Weights of a small transformer language model: 7 heads of 64.
Each number is 128 + 32 x the weight over its row's rms, rounded and kept within 0 to 255. Layers, rows and columns count from 0. Numbers have three digits each. The size before them is the row's rms in percent of the matrix's.

# q: layer 3 attention query, 448x448, rms 0.0872, rows 264-291, columns 112-223
# k: layer 3 attention key, 448x448, rms 0.0839, rows 264-291, columns 112-223
q264 075:097180128094104121163147202123154174108145140118132144124140049160125132135176085071120125061142118124152145133121074089136136118178150122147128140167124107074128120135092079102110092119094151120155162067121148118055089089066102154117131135105118098087178134137119188107110116134109138127145109110108118149109149133099122130069154135153
k264 078:146101116161120218133114128138161145086198105100120182118122110068115118195172093135169127132099149166177160101170149124119131120131112098093144106093129138119144082193143093104064133150092157101067140161158152139110118112173127074080116113188123134148166086161135154098128140123151103186126167125079072093103150090078107094143136139082
q265 070:132144149119134074095132207157148134145126152093207095136153089095123239129112109179119084158164065137189102108084118061164105142111114127092137137118175089074171134123120100165132163130127078101136135135121128025109127133075124126118078147121216139159130141168136175102095133129193141209161158107129128103154157156158143138189132131128
k265 078:124113152137119169150092125103146102075087103193144101076154161104084118124106116091123108092086155170083089103100177133157119103125113122194143058180181084058161103128133147179136128074140097169095128147061165125130168105136085124175160139155114108166116106134129085113131127140114083082101110120102116128193083171090151075198129153138
q266 073:066148162152099162205133181150136099149141145179139064074117134105066132101141221087176138123135066172128104102123129148175081142192099165112178117164153121138184126162186141186137127074062143118145086114175172127129210140130109159147161127137098111153157137152114154080165139071146158154082187126123108111109182092110138152140159176144
k266 074:171167125082101091133125169202129134134127150098139094144107119197187173118118101130110165074190110148148105137135125174174147103122082078134197174031130137109143162122121140136095146186099118106139120128151103134083140143099181111145122143103121156218150118143113167092107109124115125135084145123077120161158139098138130096139119110172
q267 075:096148115141080103143065139142106130184114095143131125137113130097132057136136160139112086114144151091143138183171126035096117131184099102134146162087127101179175133132121145145102111120187182135035181115160133119153134067142069127097148153114147093152112098128126099128131119132064092094102163167084121119143154135157147165158158088135
k267 079:149132136101141134093104140140130130127129149110128136112145126147125123153205134138150138174153141113163140097105107069133112116108122088061090145146119129175138122129147116149186078117118160103095172214103160147120108132148132168000102154124113123132100116132125131208151103144121166112142163092107171106177120125123124144129150139195
q268 074:225171157121091113172173136134110111102111126087123129094158144169109144150097176145086158108172160160097170161087112109119138068140154160154146142107124178062122110095066172146119133117120147082069072132083098138078058082118102164157118112159149127129125118141144153118125118117093098164166103122152047146029062088101114152140134114122
k268 071:093145106129124116066131133112144170125137100179176217192131175131109087143133106158103101137122146119136158064166174167136137161096110074114123168158068154141159117106173130081135156170125079096156139150163134132152093077053078111105129218117155071151107168122150201161097184084088106137112106121128196104174127159164149095118204096089
q269 077:201114121092169139126103129136099115054159160117141185117092071084165113128134135082124109123136120189183119079070161171178151119137142136099125149065089151118081162099147126132068114127131101114127133124095091150126146077140122102124125148112188195156172156077137133150104182149098099092107109147179122077130116109194091110131116127123
k269 083:111141112108186064121134089114156102098071119129144113094132075137140116108142082146141083110087172072146111136165167178095126079170119214123149177062101212108106150131126137140170157098103117111087129132184144141084158122148149162139129196128091091169122151188078132097142163136171112200145127134142189102138138118104143134153165155140
q270 076:068100152138059115147136139133149130166136167184153136106153151133138108114137157112142129133128153116206136177154129165095092186105105085128144097119158068174123077083143146124110041123082131196123114104146095091084129111144117109103112072096120120110141135132132116118093168177127095135158126155122108094101153071153196152102118128109
k270 076:072131129143069164155134166103103148128106147114141108134140130127104103095123065191137121119103196135130112159103072201084167090137133151095143095158116080117135176155156059166134141188138116117109106077116130141127128153137136113101159112176112111146143155167141074102150110164190153129151104135128097080187118169099153165132053106127
q271 079:093136135092208102162115125125121134215145132123142090140116083087091110164114131177096164201124109142150118107117159151146092147146156161162113072129159147131165086121084175127074119146125110146133132143181107154057093057146169166159104070137138168176115107125137133105115146173128158176149069081090107115097101142104119140159099128178
k271 083:114173110106051134047084136071139172150179131167093169137153188115076099118135134130115183136092113155128135127165139153161145114110129130091112137158088137113111155111167200174053157112149138149150143138173141114123152159100112129086167099139124109131090163148173044084094109148130124144117102128091114154162118125106150106148112039053
q272 081:138118122160115150101109121124120148171137115099068127098156136140076099119145119133123166130126095117171203159175121168139141086141161169137094151075225143161095112078109078144130164138109087153084091120115120132095146133112159067100097158149041095128103124182145103135129166143161135109153068074073081087080109095138133106131179129161
k272 082:112099107139199153170114111053146108166175122156132125152114129098034073124130144106113136146128139097168132169106168122197126172082127142112154125126159121098102132199148143187056093166156127142113097112113158100158100110111163155105109104095095134112153165113109106129141136073132155130119140152139107149082132117098137156083135170146
q273 079:149177146153192131138119106125128154077163097113119161109153067134129095149176174140093113124099139101117110089160128109135123072154055118138138150197103120107124140173124134160119142077110106162095154107136139083086087138226162136148115198102171143164125111112098179162158137123135142169143160087099149136155171107066084147176117113101
k273 083:061169130061159112139162119112119049099187185173074207110116094140138146142122174106159107117113116181151119105119106117139120114126148106147099141094109150130115092151112102125059154057068132148135172151175117172117116118102089117154145159104185135102045145068119177128105142126202132132118099106058125139121092146161120104159139096098
q274 081:089136123183128109158114121121112198176113177125171114100145081180134075129157127146125138079206081153159135143125133088163125110159128084133118109066130137200114123169116142131109142147076134073099110148146163165102138128110122103138047176132177142100156180061119192136105126136091109167139089124175061160163128095112089082201125081106
k274 085:119097107126109166193119150133090088121164128195124107163100172127080151124140147079134183109128130117142105113116140095123114149066076110129178113126137151069119075096143098107120156059180111123143112125112178123128056187078095061128071072124064122144141188087138134129128126140107096167099136117095119052157098173161169089104116126085
q275 078:118128165135129124156101157116165133094171129095157094027103084122082137176159185153111187091131131085147111088163122106169155143160125066064155109118098142081155143136154113151160155143081145126080160117153062130099143128118155092157130107112126092119135078102123107116173137169101119138106109104127117161200067133109131112095172122129
k275 084:095085151138191121125110133131139152101178078170147121158066130176158115136136097118200146145113149088143104103111133105095119114110139138142133112085179082083150157161116201155084079179153121117134149112105091136120112081159142136166131133111181159141170109107132112074118146162098116108145155130126118081183159137060111133141100135146
q276 077:163157192109109154144110087167108126151191099162106139085138123129113097090135084117131133089095167122137151119149124118096107155162142120090104167121136026167091126147190133187103149146106148126153117073183121122130134147167135108100151178142110114150101088145080138094205093133133079116125132154101125070107125120139186152123142118144
k276 078:104129099129152157087131123150147134119149154140110172152149059128162086160088107136104136166184104121169111053146157141161142079122084131122172106131076094100182111187140135120138096176159129157106097162146133152162094111105115159118092170132206129161098111056174106124102128152097154167098077119109152163140059135105078151167172141122
q277 082:145130117134164158112122123151146130123072096177115124177109113131158093190171122095124120132115064165090136128079118134106185123132059131183091120127125134118092148165157118140135146141119079147112115145117127186164104123111103124077182098123114141181146126108099174144129159128149104139102085175099131093208151103094103123107142176116
k277 088:092102143056116116109125049112144097136134151101110146135158070144106114117116097146111169117117132151085114193102112120063129096103168111125102141163115126090150151157133098197136081075139133076144168157114092136113155115098075130129161136106166165123139093145122152122138080122126104107112083100121090086124145156139106135147158111159
q278 075:131138055144114117081067146167115213085143153114138067112109118102190104109143176174093197139108107152143138129125200113134153022123168125094083071125089135145120139125125114143123128103169127099129129140098137169113163076137106179127125089209113180176171123144109102073172139163138177093174067106147086119138098083161119162151088045107
k278 079:130117117053153090105146094197135121121099068157146148073116119140096088126074112138093090142171143123100071107145222129125140136181169112126149157142082189119155165067199136152124133110093150161166118163154116130105105114064092170146164095052122152180128183146173177159062153124128077111121121145144134166120148121119074139162073169114
q279 074:197123148124142198105121187078143168109115107089127121100136125150164149135086109120148104097117114128150144136143096141056146158123104101139158183084189126173155145108131144096134078157121130123153101097092134128149130110091157092063122094153155130194112180080097139100100119164146136171154099157167111033147082155153146095081135141122
k279 079:110111087137074116102160118116123082103136157135142150167156136162168139128102062098097118096097129131151122135116085117082138118147085114086183177201119077138158116135108142185152138146128113138115139181096130117220095134185133164124181107136124116063137104115148113169187127117161130134186076140118148081086164096136104117172131131179
q280 078:160098072145079162123129158143079106124144097104072073125114120148091204105106120124087183157139151118139078148052124181136159104151147105132129133123103127131134174145130156131141130093145091142104144118083165150144141104100134112128133069138089147156141169102163123116161123094173117131117144127086154113072087149151097053144167171148
k280 081:184122150076125149158173144133094179172112153134167100100056137180128156122101137095115182103113070109121087149196106176112107145103101130100176115117107116107143046160130144098170130103176074095147103175135122084111163127173142111147135119078118135134137154130178190178108130156094065145093150145161132121112160084147104107138163131137
q281 069:135157197119125153141109140125121162096122145086079062092078126166139112187113121180136132128168140156098153146137163120135110138066131131124154156155115141160102101108083124126094155139147131139106121103155125087096184160087113124166115135145200143134114126127129055152117068109155213155105114135101134148094118140211176103127144149165
k281 077:147136128191097212149122101099110150139132124110168182110077146090138142112125136107078111157080106178131208101099125115134105124111156129160078090157119130145164133161106088137122095136140155134099157114109167144088091110141190190092063139150115084107109136158120086080104182132202141180080131105112109093118128117092105073134125106132
q282 074:152106137206124148156135148111113104091135161160164112137141074173104089185053142207161135188194130095134179193141127124097132132103123088155149152083134109136106152112199129140131065132108211105161110089145124083157157177141116169129126161069137112139185172074106136139145090055171126165066107151119085132123140136152081076157149087068
k282 076:122091148143137148115171106147200133135123109109148156175076102094058149112115196167158112148109099142125051106079150084060128144162104150238110143168097123101137098113127100136141087128160163093143142128167109139104129172152175060150114150069120106147105095121145102136120150110088132150104152064082152150084088138127126150171117134133
q283 076:189144163110109091156148117099162142106145132089087123077126119150148119139111139060098099074100101129176082113114152107111161123135136187185186136097106107135123104161114085086037114085127142105088123127132125113062102141150144115136091106174111209149136113109114144101111114123085115176170079070126136140072039105131147177118092155142
k283 076:076144127146075130092153164131141094137165111177149146079170142135144084168161144103120108138107175116156106124171167156135085119093113136099143122126131151197124078142119120124106132175069082179142141186180174071183148110137124148089150116140142144133128116133169158106162116078106079122084117129108146107108162144091124130122132151109
q284 073:132123088114092105104136155073129129130197126150127154100116107137103185079065168103059108130121120103118141087121133159087133133107092116137112070073147114174159125203181104062146154075101202135140102140101107092132166110095148131158124140127120157098088116124111101125068138159179165112113113154128125149100135076164105055118114162096
k284 077:061102171130095096161153136135116116157077079078127137108167109140118133184156149138094164061111126157150146135077141116145106175074099162121147178116140146155164076103119163111141126150155096143167085124118113083148164154119073191083149101171114062153106130164167201192157156158179144139110121095127105083092138062113140110101144120133
q285 069:086132122146099122132161126127075115135161085139083100166125099153129130113149104123198116077114121084045109150144057143124129125206078098185126192106167079096137089064149082142148116072140139137176148089142123133143103171150173083134171160158133125145159181112172154122179109084122129129137111090078135048087105112145086080112115141131
k285 075:184147086140107157152151114134112127108094149082168146162100141088127135115135139140126129132122121117151170109142109185127044087138117128110166173185145086112107128095150143160174126134180145140190148076147096091122197130140114176137140110102177151149147115120159098140085151152136143117088167103098154154125188054122170177092140149119
q286 085:133127053137124119122119085129079161101151150143130122147083178189177161137148152083179093127118101121087139133130096163104090130124051152143113105127137124108057112119136181098180166105123119210046155065115138144154123109141187085114114178121122111186123102157151141133092177143158117144155122130140136128105065087074203177068187096142
k286 079:146141133139133123139149097130124160092168106089104125104155144102057131101084104136144106102074105142125161168112130156119042075093192141175174083148080161142087084157148167137152149135114147155077156133060115067111177125118163107123159123137116137125168116069115077116084161139132143178086112129144099121101094133107131180113112124069
q287 076:109131126110115105128136148141153120116153073151106119126097159145094178142138127181093112145105096110149127177206081116114082125105110148138112132105134134112164129164112082138117121103120122133039200152076120176133088181127140146122191153124046133119154114100149166198144179174115161119129122148149128146102117102083162165101154121215
k287 081:107100094090159063121127132157120087177105102120159128130146137150188124158073168086123122089101144176111061140096178059206148095143159121095147156129135098176070153124099156075103159103113126158173148136122094161130137120117105150149190128090110187133149119176189147171120162188122146122097108102119143153118125092151104120161090128099
q288 078:154173147160092091100107123154129123096177104133067094169182137220148108097168131098106134122148125106114124068110131158073151096122123085166173100122144135106131106130096114134085162108134067140149218091125127073157061139155167106100140139063091162107168085093134111153081140117125131082195162132161100167121213084144099107096112132115
k288 078:125113092139126043087163145124092159096132116147189151135074114125076156157142103139145097155168137154083131125200132104121148084169100127158124098133113145109094105142169126133163119131174111102136118137111165140150177089158140143123158123139119134151086118151089180088112115104174185170082104090103063083142196126114150150140139115185
q289 073:176128141082168172181190161158138145120113166177065056125108142110107107094199117157105144099092128123076097111117116149121121132163149182080185144096177109169060131045120129091095080171145168124159158146107119113131126134115150193172181106125145130114105066183130127130104185136112092146180131133103110109085111128105157149098107132137
k289 073:104176124162116133078133155138106120115124145135137189132153142102106139156154082176179142114107156120179142092187150151200133133114070096146093094151115113154102097164134101087099095158094125167096127134159153171124117152123152136083125195101171178149088121148179179122130086146120152083082119124143129194168182138147138145110157093126
q290 083:163108067084138122172084192122099132103099145178160103130156147092186131155154152130082137143117119207140116100131160190135155129107172146098172111154139134155143075070085124090183104106094070116115170182134099155182172155163139168118157087083088151090151133092141118087113056144170174102092134191070066136121138166117145110142197159108
k290 089:131085199094090120142070185160147139160065144121094083142107080176117112090075060135135205095120113142122085147126103119112120130149121160103155106141125103101160126109125127173125132158158119139081101105102139108170119115080141092119160109109075150125146157085150135127142144196125094129141097136192054128068126146100132198150111130146
q291 076:157181159078168159121138126082174146159167195136119145123058130116122183169133248129156126076104095148131134129176090157178180102126113071113082110135105158170112152148114130152096192115142102137132126169096128110102126083082190078156141125131128182115126178155150097127161114153088116145137115152084095152127168127110108090106165124106
k291 074:154124140133177139163121159088128135068193100085063157157088078130117106150133121133169154150092166125116138137103143096148107138119129143154130136140132106124133155165084137088115180151133119155114140090206145170144117138124129143109094113115073142083081130084141127170163124085168132137051111133107165130137129130102130098115097084188